config.toml
rope_fraction = 0.5
qk_norm = false
attn_scale = 0.125
optimizer = "soap_variant"
lr_mult_up = 0.6
beta1 = 0.95
lr_head = 0.00823
decay_shape = "linear"
batch_tokens = 65536
seq_len = 1024
dataset = "wikipedia_en"
Each number is 500 + 25 x the weight over its row's rms, rounded and kept within 0 to 999. Layers, rows and columns count from 0. Numbers have three digits each. The size before them is the row's rms in percent of the matrix's.

# layer 5 MLP up, 576x224, rms 0.0814, rows 363-444, columns 112-167
098:513530516496518528502493542498486526443513504502504496478514463513510531531510477487492458493501525480491503552548500524458515527484509503462518512490512525510530484510
095:510502496499484487536493490456431498490581531494493493473503535490503560527526459495459494542518471496494502499538490504512493542493493493513517474519476516450524538480
100:493511480499503497502475496513529493505507530508490474498516544496516511523509454490508514491459470474560485450508501526512438505515521483468514540465500550533510486480
097:486501518472535490502481483498510519522512496500483499500495491481481458504506467440527502502506482468481519511486455504520515529540515490470510476520517529501475504524
100:478504487509527484505537486479522491532516518515534498505508493474481517522468485503494492456494499504527528474538490513519513502504468527483469483495499512533484487527
100:467520495545541514512498529485518490498457531483509521520514492501523515503489523533492564503467502488525486515488526484549478497515510454520483512487483547505505482471
100:503480509482558496519491513528506530460520532500502504485533495534513548503499479525461512483471490482537499496526548496513476492528483494483528531501481487514527470497
105:477523525480495480530518509533491515458534506435501477532511476498514513514483456531521508512456543449484481506507494512428477505494505501488540491525486512502545493532
098:510521479526499494475468489509480500510512516485509508513513483506472472444525541528491521450493519480507532508516512478496502498527466495522459536515492460491511468499
108:530486489514484511456538495454544478479512558512519484457532454477527522480483508515522493492497471517506539508501501503479529429487480502473513513496503508504510487501
106:562497488518550511464462527495475511523477562511521556521492501533511547460524517516522510465479529507513534528523500497542518487557512514456516487470451512485495491521
096:536508512459494441550516503484546499513528523495498510519513546516519513492465492492505489512446503521469529486499496526477493463457479541478474483447462510515484490464
098:497485447470495449495519480473505486503515530496485424548478507489498528481487554493533482470495505473488488490490507479524511515519512545481511534507523464487489466511
106:503452518535552487473499506445528507515547488514498508538528453467447513503489474499515492465524513502538500480511541456516500510499481495480533513483464501528496505505
103:471512467476460511485488522528535493513539485518465483496475503482489493500502486490457510512531493509499426502466491504502517513544510503542508511479478476516498516486
101:533481464485536520515525492485532492507519512450516482503519513504450496489460451484508467502505496486539536469460505488487537510524471467506471506476539489471540525486
109:494492546499485524545494474490486447477499522503466521493474508478520547484497587514487516489474485502467493514499521455494526523463485471535538492481535559521495469510
092:490471493543493530554514489503461520491500521491527493507435470477506540466542488531440503480501511508488481528476484544501507503496541480504511535472562513490507501469
097:476502490511511504504476549501518483510488489485519508563536539482520510503519498505538512483539520484543475481469491510508552480524471441507496515453525522518469515503
117:493517504516532491512521530519498483499533509506472521493511505528486497511511470497485519444469563540521516508564523480511543499536471512484507550489464491486533501536
102:498510492470535468497478513499496501527502461522520515495489508466512508503535515510502491511473510503509468505526532532533532506479514547577458488451486529479486491497
094:476518506476464471524492533510529515513497524549484542520506447484490506484503522487495486512506460426507512528512488511447480482503478492533546488516507463509485505501
099:486509523510501516511509479485503527467514485461507515494491525518472539506523495473496500518479462483533514506484494457521517505525485548521489541518486482464566480510
098:482472471524517529494505504514542515522523513484533480501502554513509473462450485516474451545532509492496489443543467473542502508521489489479532485499472497526478521486
101:529515514479433518528540521507488511512531498505493477547501488483495459483526533507485514524491524460492497510570499477506459493533526476530471505501552521514479466521
101:515478518476487506501515518496504470514558511531463480447497486520492485451512513490500524524482470556547492501457533503497476508490528519515491526493486512514501475467
096:509502511490490551469475465531536496488537507515500516536512527463510486480520526467514511506513479465510485500543473539510458516480456490505500465489465481522476537474
096:513477468465491488537479424508513542507509506484512512541537504486518498493496473533507459482517478560494473506492512508502490462562466472512513491521522471485511494519
095:504491523492476527554523509481471504542486498483458468532506502465494505521524479462475532477542516523484472519523502476522455473472475457528468504505508500497486449504
096:493535491486473492493494483520510498502464489471486471505498476489514522517478469501509474500509486510518468485435543544510506502510519518483481515469483453496500500493
100:492509511494527470509521494460492484500488498515497483507501489478550523513435505531473462466531501502494491491536504464505490476479502500513507514493447509501499504481
099:487518472485466486512505549495520498532504490512466536504505507536431485498506483509516462509509514518526475497466483478536480516517502521494478507507464486475539499523
102:482471521499501521490508504529479501533521513521479506514503545531483490500511521495473472553500524526538512555524493480500491503519522540502505496480497538486498490470
097:517481478479550485510522455487503462486503488501533525512467498499518547453496536527497486521490475506469518542558514519516488512528508552464461509481493498538545498548
090:496478466517510492526520463509533489519491494513503506510512526488478501490457494520506460516490508494482515509501553470532477518529503459532510549509522503479525508449
111:490481523497476520450505482527494511519468462493496501510544442534534530524500511505455462530448476472506436504480518475517478509490500517502459422501506524501505490500
095:478470572512493488536480464490481508533503514501483539565523472486509463540471473507469468514526519511516525510496498485496488486463531523520471466493478536465492505487
097:529512546497518503511515493501487550497542492484451473512480495520476480529476503569513418479470482458484475512484516510500524525509517488545489513462484508510497452510
100:497504456512473469528495558487512503515506467486458526544508482491470511514462461514482513497538494500544498513526514504481490485513493477515471539534457476508494521471
105:505474466474505492477493495445499490531531534484505502514522494500497505514504523530492504498503485506512540519460499496518523523501491451491505537509516548511470455498
102:469486478468493506476384494536479498506496494526483532497543483492486521509476452568483517509503508478498495501490478515533527475493496490486486513485514484492549498533
096:562489484482512483509481471429486550533496533482511526481491509539526476483511473519512526522490453515472518500484515535555463497486510466478509448513478464518498532473
096:499535519499495488468489532519512529528498522511522513471513510483516494502507494528549501529485550488489490505487479503508514549479531461512535505504494468535507531458
106:510492512515534526522490459491506525471519490468472504535510506504514490473534484541469486481490492473498506462500507565491499509548477527549484481519512520520463547467
105:486530459494504518502535494514534502476483489485490507482522476527548519458523478506480542524434499473490514505526486490500514486501492509511562490498538474533489480511
098:461515532550475465513542463514537523510471483534516514546490528495542498532537463501504470513503490460542496444511486471485470470453471495480481511492488521483529518552
097:471513516494468526512487478507539474478488485488459469542497465499521491477499505481467504492499508466494530502498494497518508517499494496516466551494479507484500479487
105:465500462490496561506518543531500491518551557507505453463551516475462512485470458504475455506499490519537478519552537493491477527474455482521465504479519489483473514457
093:475491503477508480457475497504508501506458475494539494497460529562505462480518506482449512511521488510492499474494483470524485483489486495535485530468478475487485515504
105:486499521518484484564488506493527480449467509501446510535497503475463508549477510472497539553523456488516468519519481452521495481511509496471453526536507450494466489547
098:523472541454493472544536440520497456464499486487489501448496490498503479488508488522488513495480448537509471483507492538484508506496549490488479470523476472527514492478
102:445535500508499504467461514466504472430516496494458535503512528449508470552460516533486511513485532503518498490491480539571510547531528496498516514481556522479523474515
097:513490526487517519515528494496485485542510496493518517511517480515507490533499471493464484463529511483462496480534489488487439504482497462486511493520497491492518522505
114:514528531489522498496503509481481526485465459503479527494508518527473470530497510499508507525465515522500525480481524524542546542528477512502488503422512535509531498477
107:456506536505453491521515483491479486516488526500508522541498514522492519531508494487551511477455477538518457458468486490502473524473508478488511515545426482480521505477
091:485529474513514530495503476532502509534428513500478461494478496516488522474508502522487512507457491478497478510505543567529488532498486498509509490493530484510523493497
100:472508534520502521480481523462508493464505535474487491493464496518449499501537477554521489518535502476524496530480520527486485501529505497490518478528500484551564470470
105:533454512487481494488490517527494563515496552513503473519508485499455514501478552525491511508553481461481485537482478544502449487498491490476457541474518520488468501473
088:502561501501478508535499517484477512514508514477501496490474480501477519561489483471529474470469499504509498496425496469480471506494487450487502475527484508497493515498
103:510467474525453451505464475468523472539494491517475498465490546471513480460483510512506493518519526515496481530529486522512494479504554494487511525557524502489492523485
103:496507477488491448563492502448489502557554511478509486511488487511468492528499437535503493522507448518524514497468506539507488468475519485504491478534511490502508511470
103:543477526495488485465530464514513512498462532501521476530502479494472479495495488470541509468456518505480511472520468482477467492532464507507464490504546513493497506485
102:478531513531493494486487500478475474516527534506453523494484506524527461468491541488464512496525469459508471439508515467507456482496536543474507495476466480473511486526
089:501528507480489471494532479489474543533477484442500535502491444519521487511459532520492506475472463455509475524482500476455552492501519509542494512501498448480495507523
092:475487516525514498473501523483532472515514518509475496510526494486487463481457527468506517479498515474478494490481491517452490493512463484481492509468546472501484501455
100:486467489493511506469432505513553485509528486506510496484483502512490508520480474495503498504509484529521490524505487529460499524456512515473478479458514475487503453509
084:466493458503520522510463471481525511486531503489525531511523486506488491509501448489465465512450414486491493496506498510497448511523502535487531525533508519508477522494
099:533523498486532538516508519464534495513503478498461521519515490472528505502514477504484446531488465487527486493474422491510510487473482551510495502504495472535500519490
103:494499518534479470514519473524495534495471479485485490481467514498511535434510486464507487495440525495503499510418481526495475515544510495508550502522523528523508523494
094:505527488525511490495526505511479511523501527497495506508511514506487531471560499499519452489488488471515495466519508456490488504484514485513489500508490495501514519502
096:503524488435535492499459513498537478516513467547479505482500537506504524474510501474541499516501500549543521521534479499474523453470488494499518530520445516480515533442
093:504454515494478486503497497509472468500464481486516515486509528464470507561475486465530440495525520501494490472475464479508476494487491472488455529499503464505443465448
097:464498499509490483519547505440511495498526476512524493522497520495474511500503516504522501466476470509508520474448492493482462508506478532479508510538527497510505563492
098:482519488524507509491431504463532544500540529461502488538476551478538517491481458484458483477517462521513486510557494478514498486484518469499486500491480487475500499486
112:512472465529505458501485517494529450507516511472468506508488538546461513475499516499524487478538557497525547493535503519524468518473541513497515569491478489512457488493
094:501494535502534541479526490489493528472470490504503516478515468489467499504537490451502527502519525445508484463492443526479517522509506504476546501484510492475484490507
092:499459560479501453494486531470472515476536522492501492542491513514534485472492460519550511527501471488528511490474516504520489502544466506516476455488486521484484493492
097:519486493495493497490546495534480564512491538511454489526474496530508550501502475534519472535487516559487504559494493509466507516484512500556492474502525448492476468530
095:515482454484519506492514548442550493508526521497471557518508470473482450533489496505549478434465524505533505473490504510508526480520488539477520542503513523498517508509
102:520450498524537518510521444502491490496444524524498511487496503509530474476508479481554463511540497495507486469510527519492535521463505507504486501517540513506510490516
099:508453524485515545531490525544480493501496472499532462511497519515485523531505485461504533492486510474509463469557500456464505493522521485543448478505484505537468514515
095:475467533484523502527469495508496477515490465529517503488439564536501486478499478501516517495514526489527513497521519449490512511496529521510490491506467522510499508470
# layer 5 MLP down (transposed), 576x224, rms 0.116, rows 363-443, columns 112-167
095:551507538529479497452499449522506513446484511563463505520468486520507455464510489522467543518453499487480495477499534539506479520491479496502525533506515507520479518490
096:526504527505508544519499513476562447485508476513419478475484507545482504500527486474525511510509518512478494488505479493507492475466488506486461514515519499477472482507
104:503502536521504518478496465484489508487495515448535487499448487489496494493478545521488535500466512506514488490487462463516499509522523486493455512469448520502498469511
095:472480467460491474543433485449492467463485535496506508549495462517481507504486562524498487497506508526484533529465513440483488531483506488500520547538466489495525492534
097:473530497522493510464509516549511505510450528475533504519481537494485524463478487503499473478461540491474536506522467508538475478489472467471518560464490517474452500497
094:526563472479521512471525502517492514492491477496507510489499521539486487486484488505469457520445488490510502468517505504543526492487510504482484516499534531513470534533
104:494525483504486510497484489515535479512519515498485510540542484519545463473465476498497471480551467488470505486577510476540488517501454513535452495518518483442471484499
102:456459486496445505497527539536488514495521476461486524466498486513477468479480493476535485505484506476457485545509529521483503517509534517510529513484458494536517492528
097:515513498467536488504482492491519486467483551478492480493547504471509505503515546501555500466515511481517541511506468471505526476531530502509528519452522541504536490515
102:511522503520513457463515496505522508493445507508518525531505488529504521501475505509506524494470570493477485512498478486488508493528490467546516483495519538489478494517
104:460456511505476515484478535476516494473511512487487512512549521479515488490500492492481496522488472495496541515469504466502505483531532496528493477534498522490534514497
099:475509542578509495492488492510443461522484512525480520519473500453518497509488478522481485509500525511507480510533525510520559505556510470476509512518500534518498489515
093:495505538478549501512477490483480542502482515532526478460536467531502494530509484469506480496471509481517517492507517499533498489514489527502480509479557477519568571489
106:493472497493506533528506482494475525514568448527480534495489512495516541541514495477479536556510472503535508490521502467545503501502493514491531507507518536513507491492
102:524502515467494513546500534483498496471502503528506516490514477510493491479486508473492504458460530505513470497484457535508526521490485459535485457520444535497524454458
101:454481462512473478499497520495524492447467504522555530486509527509483467492541469509505487539474494530469507491502536482524455499532501528497526459470477520482513464521
105:509520467514473486530507515510504475512497472462429486529498500484521513494527500476556540468492466513511504548513502507506462509510498519486532523517536491535463487526
096:499480460495479530484526503491525528509512501521515478489515474506458534518523550479477494537463507514514479456472482530508522501506534482477495474474534498504510489516
093:507506511516517507528503433498493499486489525535530516461461524479479506498525551491522537539483513529472519526519501481492494492505518520533481463494497483523485512508
113:471450529487537459496498499552516445492519461445517512476523557474482495520521483511495487509505514508464499474472528491479562526475471437510513493532511505517545484529
100:498481534488479470484467524477452448493503506500491485463517473493487484493516497519490497546491502496506535528492464493490499475517502489516514530508462509527515501513
095:464500453482491485480499524541464513569510495551515547488497498550498487488492501519474487471537508493499466504465501520496513480494528487458501483526513520444503489526
100:491477456534483522527494502516517507459500479522491529471555479504491543426469547462495495520541529475485542542535474520508493484510501496522565484503475536519521527499
094:508512481522502499496464529564487503491500538480488535498495497509510507523542505488503523428503469521532518495492484510566473542525512456481482513503500510478507539492
095:519491515528505505484545474518436491509516481498506517518533510481490494529496527502462488509475471519533513483504531496506463479510512506509530504494541517496476530508
097:487506554500476494475500476476522490459477514491511502523485494491499526508520485477522514564487526552510463450481519490460525558514510525487513462459461530491540531472
097:453502477540483471536477517527521518506448508512489510546508503530506506518481455478487478423504461487509500517509551510527498516522507484472488527527505557496510453515
097:498575463512511473555504460468543507478505456471496507460538496513534501504531474485455500524519512489502534474480529514510444500530495508515505515494512475492499513489
109:552509533488497452538500508482512478530505478513504470507494506483568497514509460486508521548519459516498574518488467445495511489476478530511517505489529527516515460499
100:489485492462557496539492509480504537505492501497540490499466525512532493455543538501515527519516511514482467506480495510502455475507465484492461501508485499521517498507
099:527473527481462488465478483478538490485476455525572486484445512527487505493486511533512480506533531488492511477485500557511524493486509519500484504459517498504507511462
100:471532531533494513493477503592462540461517492492511484537499528527494513506493529535519493505510514549494493510526532466505454487432494486475503504478487498522525512502
100:500473487500476468500507520531471523494498531503491481513503504471498472545489496503528496517519423484484523492474486506535533527458514494497478502491508486518509523447
095:516502516489464500513519498516531518501544490522551522485527494503498511510481485519445484494501470505504459473491528498532527499520563497484486525477473480461547507497
092:463469509511463503517453439476444550470480518468462527458497543517482506492532493502529503508472487546547490507442460498506519490511508486484525486479517529465506488516
109:528504520527461476548507528496489514485509503447487530471485507477497458487516451504495514518499480503536525496525526505514488500512535494483506459477491501467476492487
101:450509536463464527505526485517459508491483534524517524533538526508563487502505453486495510494498516550491565521479489543498465544520478522506497512470519490503507478467
103:478498482537455471513513484492487481543470478515515531526508485515508468519441504523498485470491498498473524474499535509525499486503499467509509502502516484506494480504
105:542505495456493462485521501493546512494470510443526496487496516462484504525474521481487527528575483470517472478474477499515485510463539498496478510498496556465492463489
099:471482512510539516501502477549497509447491488485520467470488504471516496492475517475489529487479523462510524489540504535531533524477461491519492479469518500494497519498
103:480519511490516524450444485491506516498551509488481537481436512469470523486493471497492487502539518492501503530517495514500507459478483501514472507471530497512501518551
100:529513487512489538508547488501534488501504549482497496466472499522483510534539474472490521513483482517479485521512531472467523498529519493523486497477536514496490520456
097:530527482494471471524499467510492461504517476495502534456489504515514475480482501528478456514509530520478501514481470509501490423499507523533502524537502466475541457525
101:532479503488542527469499453500479498512480473518455507520476486483474445501521482526521490510500520457497475565507529508497482501510536484516520485522477488546483515508
101:561534491528487477506529515501481493494470453544510506472505505511507503484532525480503509523535442485490485540475523510463549511525490525513515504504475516535527507528
099:497526440502483544483531523502487479451508522531476497523481465471468502449524495511560486488481486500473513511502490524516531469492490487494487502514516514497515527517
090:508484480490503490454518476490481486521547493484488508500485504512533519487507470482492483513463477527494530467535505509475488503536495513499523507458475494526501502517
105:499504481539486543509507521559526513440468472503477502513536502478439559548503480480519498497513493484475535511524495484524524503498510570529483528475465518481488495491
095:491476498529495512512487457505483500487534542509471504499516468470478505482499501527538464519517482511498474568496503479478500515513518506507507499491506526518474485469
106:512480477499511476538498501462489497516535486491509480473498525476432502486480526498465526508476491514516489490532504484518513519539508523471491526504531524506507503532
100:514529533483512536497508483489524496458524493515506493519546570481487535467490490489493528493527506494508521498507509543561498495490454503553452445550486442491477488484
097:486499502509526464546539501503509466524532445495527521474484475543522541393545477494505481482461496497481521469489556464500499506470498492449506507545508518461487494523
097:474474477551508494493477478530514493483491512475469488535524513476509515473481527526501494492490491491508501542456476518480539494534506461493499523501519499492509487518
105:487526499487506493487483488452459513507547501469518533498516510538506453541515541498485533511459508524507499553490497532488495501499506479526475480516465458536536525459
095:491519501467492510528479430525456511489493548502477469498493496510474507485488544585500527449537527462519461470472513477516533530494490474521474490483518489484485499510
098:516465534487540499475539530468492498470464519538542522498455542453479473520499492509479519528506541520502491483462454485462505456491486545515528466503520519505518503522
098:472523510451548496460482484510522475483483477523482505469514528445501478546512503535531535515468502491493493543471509493468507512491529503519534522488511446482525511479
099:517546459474503537513513502553469534491476532526522524489501502486510486456520498549496548518500509477488472486495501527503497491500533514495520481539503510497512478519
091:544501519515500499470507495499515524498505478520476522487506500527509458476487461476443490487519490511510490532520553486472524508540495488459479493479493512494520475517
098:463473507506483513504446496490498454520525524472524518465491503526492498511530489479484561507514513487478539522523562512502499549544495509474528499476531492529507489550
097:498529469474511502549468521463479505496485472538533509535518541506498517494497506488458517488513515520503511504520461487469502475544541522476511507467474530498529493492
109:482500517492502504481523489486551478547498492516537489494521483526441486510502512491518512452497479468461484469546535491512518517531512519507496534478509528495508475505
099:506500518485528501534515472539495481476562512553523492474502534497473483497502468509464525475517501529509515477519507491503460534476536556495526500482526516495535463474
095:505506523502451554531497499547509483463525451500513507463520527480446488520496474543506484473509484533482508458524515538506493475502503515483497473495469490510495531478
096:551518557536482479500491484477500487443494501495524515531437498492555503519521502497528464518529522522516531494520467478460475487510472530488522513518515515503503539554
103:481529552510534498511519492499493554524520493485525519455449531514509487531514490530505513540504496504541486500514499470488531461483483508502521469493536490492476517480
094:573495524523513527516495506573497497447484516522491483472427502534515491494488489497478515500465500536504530477497473457485541490480477493545469516495489483506466488482
102:500533492455478524567507461503528508482484455516520522496540465504526465529488564498539506539513506481477444493455471516496541525500485459520490480473471510509535514522
094:473497529486506502543498499484477510486547497468511481491524491502479481548483538495459559518506499449514481542504506545480485488488532502519543505448500474500508501528
095:498504493494480480530540524496455481513495479474523495480477507538464508522466517540501498513515514535547488469475492523475519479497546510531520501498531504470481488512
098:500495521506517515483480540479515449455504529502493467511502467504473514482483485480462504496479469492480500494497495462463444477463523536499482538535496489554455518487
098:495501516477490525483543507505486537439513474513494472512506517498514499494504523494499531507490485515470458481477495498520513460484492486529524470462563484505476471506
101:520492517502505474526504517510496490517529495460525512524470447486506460509500486488518522547504487499482559519445492503505477505495543491505512482505560503534510465521
103:552558521505472512504524494507501490537470516492448518517516485497479473506490481476499507485464486511509450533523503483508473503520446483492461476510495516573524484504
104:495549545494502533478465519501515490506493478492542507534538504487517483524497527477524513536492475474504493536514476485489490488548524524515502498502484468522518489478
094:495507474493461472497465496507520462535484506513528515458500486486570502517464499516511506500491447530498492546496460503510493478499483498499514510524469504490499497481
091:522516535497471505461477475492503504515520508485468492502462494523513507486526485541494497501507546485488503494505537545529500517498506517485481525549514456489514513477
101:482542492476487471469479442504524516462518516480464521531483545525476523500461467500499501514503483518504539547511473461520481503493500502528490524516545556497513502498
098:514520495499486473524460525505468477475459548508520443470532477504483512548465451515514494536529513562510474538493546468492463505505495502508517522486477527508521501510
102:460481509551462473522498513520525486486494520479498497528500517503508535514487490478474535462547487497530477470537535516549536526528489514495478526460480537470487475519
101:490487505516479484552492504513497469519483489495527482469513486510540525533487489516446543435507498473477484486474487456477512485458502502486479515508464490516440505515
# layer 5 MLP gate, 576x224, rms 0.0794, rows 364-444, columns 112-167
095:520495450532475522499474500505484506476501484470508491479471492491509507515511529549544487485502521524543543542506487489503485503498552539569499514533515510487489476480
104:510483447506460540475488519437543490500505505509497503477496495481512522490465505462498506496475478492471469544497483487493552525500486499498528472508517522561448545512
100:503485501502519492514503473520516476505499490544513506518539522490527514468517490501484525465476570471455502531462549498518502485481489501496518573506478541515523491507
099:457478503528496505547493528493479462496500501494448485490516498555545508448516544508498479489530530513486531547508492499471483531486530494490482459500528520476514470472
101:503510500496491511517518521510499486536493489521538500557494522521433525507491499444500504527506529510493523525489512474538527547513466469449527506523534513488528468499
103:521545480512503486465521494496520459472492501536546484501482498460488460511482483485495457471489504470514520536504513483515473524490525500447479503520511497510483509535
100:469544486525492486467478531521468560503554478475559506530490508563522499479514504513473533522450521461512528485512508501460522507468473462498498484522438470543506501492
095:521483471469529519487529476524475497471499490463510486475477499526489504486502488550520518514499492512474480522458494496465458440530507461484485503478465472472522511510
098:489473562489468477531462465446523527472468542471474534507499530481556551498543530530482456503492497535475524496467507462493508476528465514490506503530523474471518503518
101:504472523501554507492541492480509504542497457498521534526477500515526528527525505478534516493511508528506515512494482491508468508482523524493562483467495530460515457464
101:476443527505502507496513498529451485504548482556532487533524492494492535505479505489512503455487508532532501477475521504462517511522480516513503483487481492497461481480
094:496487477512453513520506499547489507488515473475487514503525549475502475485522532479508520506503540492492479547563493474505521539511495483501503464514429500513459524498
102:520520493506489516510494507509525463478547522505525507488481526509531498473500494497543472502504441480527527511543504476488461566472466533583533531488523482516476478470
101:521481506520584468507495496489505532524492529462493486512506489495524502547490501510518487513476491527518482549484515481465539521484464491475479469539490457555485487472
098:550540476514547459480523515451533499525510492504505498502491479522500496515532486493493488530493535487477485485526507525478527543526537457509508512520458514449498468469
107:502539529511510431462490480465474489519502500482510498510496580555469472479512528488546504491534466504522519519523523496489517503483508522521504501497436525478512456475
097:511463508459494503496489508519540564507461491491473517460526505512507513475526527465520488457467504513526532538483528497504494486469481546511489482501451489473500504528
083:492498471490471493515483480492466473495547523500503508520553479500498514535542497518496502484490482529467463518505514526548490447482472472509527537531500494508464484527
108:464490490532523498538503496494519474524548484484471533504517511497471469500530522520484509501499542478501529492535482486472500466495496488507468496439452526546521467485
099:442492524504506479454523519485482503459485473522472504535504488537504527530512496485516446493514525475508537491473467486444536506530490477507478518471482468485507496547
098:471502517489484539526508502539447496487497500521467477494543483503507553477519548485494469516516526492473556495518522474489537458494530486500470499516507460517550506529
101:520537491506536491482501478485476518495522484459459514461494512447511501468513516494494524516494511493450516528516512496508483494511469480523506542486512502492534515469
100:478490480559515514484471499502524502500525489495502481485507505504548495513511485538450525501465509526500514485506527487526466487524481514496520488543483514502448471565
098:491489460496473508484524476491524541483502526531487453517505540528556483498533476528516528492477516501500543539500503469476469491507505464536478513506509477563466488520
100:516497461493500457528493492488545468501504542474463514507466513484491517519533503471501514479512463489512478488470509506502510471494524471528470507526521492502495460482
096:503509498527507484483472483469471504497479539472443505480490522546487485498492500514461540521451505507476502468493508491502490471480525448496472499495508496558477493482
099:491495489488518518495504524442580477481485465453535508502530509461516498521467499529497480467505543523491502493494517478469490478522479550527459496502486467527486463546
093:524463508508512515473455513449532534474512515535503493513509530495534463490530556503516518519507492500496500521460487502491472535470492518473522552439505534551503457490
089:498476524491465549494457546459488475499472538564515517524506514434510497500493480483534509494471464500551498504526482532507499494502543522481540524484488539498476468530
097:496514534461486552510488505498514506440525490510490490498565501526514517488455485557462479459478497509468534509506508445524473459499517519504506541518511493514489479503
097:513461481502484464487498507478456481506497518514510505509498514504573485567498449464473479499510500475497511522523488485472510517500485508496497503514479545498484491511
092:556488451463522565461495503497482509542526489511532507495526482539538517487497497509516517515495492542467528532517528515468538468511533528456512528529498511493516467476
093:537501475433507490475477501479557455439521490500462497486494515514526516471503515487516488500502486491508455552473499525468471485517513527461490520495498477489519506538
091:493500465497509503499506463488499470476538477518521510499494502508457491508479499510561474503528475475518518506526520475561519467554524496498501482523548547478483492503
108:548480513466544499500524434510528500485509497502544493484498519499503532474504532512535507500524501581459521518521500473463491464511520506501521535520527495531525510530
104:522495507513543489498522556449496518500520516468501481446452482531502554484540521495491531505491490539519482481505519474522463505552505511474487566495532512537531487470
098:492499510506514486500490508444476494480469518547450428471508467558520481513482516499521442488507491479472500534493492497481489535528475487494509487526507465540506517528
100:511508528509501480524482486475478533482513560478485458481528521483488497503512499500492517513506533473519497465524504496479517480515540553515517480467482466543532501494
102:494519466503491519537458535486494513516477511460533511446489510522519548480499481488504507491463454484515532518521511461521526475518525550499507503453481481513484485484
102:506507504485499479477547529519490499517519454546508485543507519522511477485514506545473496470518524483471526477533499484521508492515479504521500525475507544567500518491
097:518491468499515486473485506529486481508483461476447499504514463461514500523488517515512505494525509498498508497550477447481534497526504528485484522491466473476511450550
096:473511487464490502513467516463548498498488498488485549547526500463494489499521524501511489507516509545482535508481518508526490460473457494524546512498502531517496443528
098:472509507482504516469453538505508500497492473521493509493497477525473477491519548502516521492515500498521494520489501526474470492451468480499502506494533475539521496459
107:486465493466481502472491531486478551494492493510461476448507522466498480494489492474512469526504524485524509494518499499482499513492565515517525516524476474540519502432
098:505484532462471436503493503555504490504535482540505489503485494508535516564547505535540498491519535490509460511517502522465415548549504490513469475519528493507483501497
089:533485515513499478495441554456515526508513444492508490526499502532511455480487521459512502527489548497461475522522529516458492518472500469492528510510553502519483472532
108:509525444494467490453521446490497500509462485521470503496460518485503471491515523485494469499495493472476502536501493472534457469517474484529498478513512481507499493529
082:505497518520489502528520505504519492486515532442513552487483513517446535495495470481509466496489486498473469478470518475543482489475473484523525523507489515497516455518
110:454504512472463530499527514513502477481510531576493481455481530525518507439506527466484484518532494514545482470480535478494457528516521520533498477497477495486525508522
098:515515540451561495490489510532486520479529519498524491482537516482505489505504538491495517476490495462494496513503547480462484520515511528466479449528481486470501502468
098:549444514493533500497463495498496471554488472502503474475487558488447482492541550523527501479478480551530484495550486460502456516538560485507508502515486513447518504506
101:496490524535523509487518488486507509495481497504503463537497492492475455525529538526509501495482486508513487540474529516483473498483489468446507501484499504504512472494
109:541477513497507487495495474473522521435532545487530528475542497462552485484420507484472475528491505493518535513486523479448508513538523504498536497501524504507506491510
105:512478489518491509476481485483485493478483492476477528523518511443500454512486479512536533481507469498493482456458537480503486489463520500486526482527488520525489464494
094:471496523516499519479490491538482502505540547493521460525490527540525476479518513486533519507443509475472523521476474504488499521493503514500487546491477502504541475499
101:481480504510523471506505492505461554532516440521466486486461495496515459463516475474510476489526502481511529532490503527494494512493549521523474485457509497512511488498
100:559461519546524513469472516497521483484495489504516479505515487512520466467534557515490451485505459499461517534478486474517538510460514502486484522499482466476456482550
092:526482481505495457477507524512527558509524515530499481508445474534494512468507494508535489480460504457508415489504511491505528479525514552489505454470483481489492476502
105:470518471524504473517471488449474507487494502472479496492469496491540459515479511533536455516527509488503453542498494522517518528510502489540498564498477474516514494516
104:543477498449522496485503522482500492558519508517493492522502493503494487507499498475502522509498492521464520493514538486491486464500475491520530521527503529547501490461
103:493484516474509541495429527484461506479505480513508483445545519526499562463527509500527505500527469508552508482474501528505531466448425503488505479539462498549530494508
102:469432514487536506489468514498537532486484489494499497478499474442477476515467507513513466504500476500505462528476522479489527465530496503537487510543489512505492496519
092:509531520516497585461463519496501497470551519473502518515501549510500480520481486509470535566530530523437498484507517498479518490506483543469499533465512486505485543514
098:545507455475528482491478475485487471517473540551522498532511479520505492519464513465509483493481505487532553558509515491503516466474494537499480484469487477495477485490
095:491498488526487477490493491461460531506524470497521562523515530510484487464470484487514489512537487514488489535460537521469539537529544494517455465505466477500525468507
087:454474510479486486523504482483531545537537525518466531510471510486485529488476540506504475521481501485501505480481489485487501477542500478502513496521451482522507519469
104:517503516498521519531486534466485501486508479522471470511474525486508486476481518465535512520497511530524488532482495482484481506476456498492483502461533506525536490522
104:504479496469491513536510517508485509521515523500506506503499549489504479522509499507483547486527495513537477490527550514474472502540509495535493455526508518494529459484
092:527455500479516503525476507508485499469513478469488447460467484518519492496473506526464460530497510484506459514510482503512501506516520495507524472544481501459505481519
099:543471539488495541480511500469532480533524526490508452467505498543507502531503478489469505514495498515479558488522482489513526498458473494504491514481501532553485515530
096:525471501489486501502519469459508477541502462464482494497543486540490486476483517467492461479502517494472514500528549468535517482496502504526448545494476495511463526486
095:497512511543538459510471525495529484437488493490534467505521515486479499485516535512511488504510497511462491466532498470514507480487516505516514514465500539510543497518
092:502486501516469508506519511501511492485502472500505474479463491517513492500529465456468490539507472521495490507513499514472540484500489472525503488503503469493542477525
112:462530556502523468457514475521482500442484475474502522471464533476498488510472482505446496462520535505466468507516481506475480480523491545527474445534518489494525441493
093:499517541454506521529487537536486502502536518465461512487489493461511462482507516485508525515517514537575485495456473508550521492513481565471527484515477513472484527524
090:503516519494466487491492493496483528471466466537538508506496511498534528461445514507522471518492496497466471519529541536503453485497551521484508513552522507507515561517
102:483483492495534511514461495508515474474469479568514472528488490505492478463545546461474507519494522454479476514485513531510517519513519525512477505494490491528489499530
093:509502501487527533499503532519538529518542535472511482474503523524513506450472519512479522508504480510499491497505473504530490495523504496516530486568448486525503458532
103:500501542484523475455491457497499556508505542490509519549484483507491500507535476493506474542510460497487585549444502500468469511491502490534484472468489478500510477507
106:479453472487512468482537475489508482483520459498540477491501491487499501483541470504494472476496495498511508516470539515490504525462486479475548491459475497506465447507
094:511522444503477497509495499520520485431495462507482510513489523510486490512498475483475487484535521502518550527481485489528512470542505461499510551525512463511481452520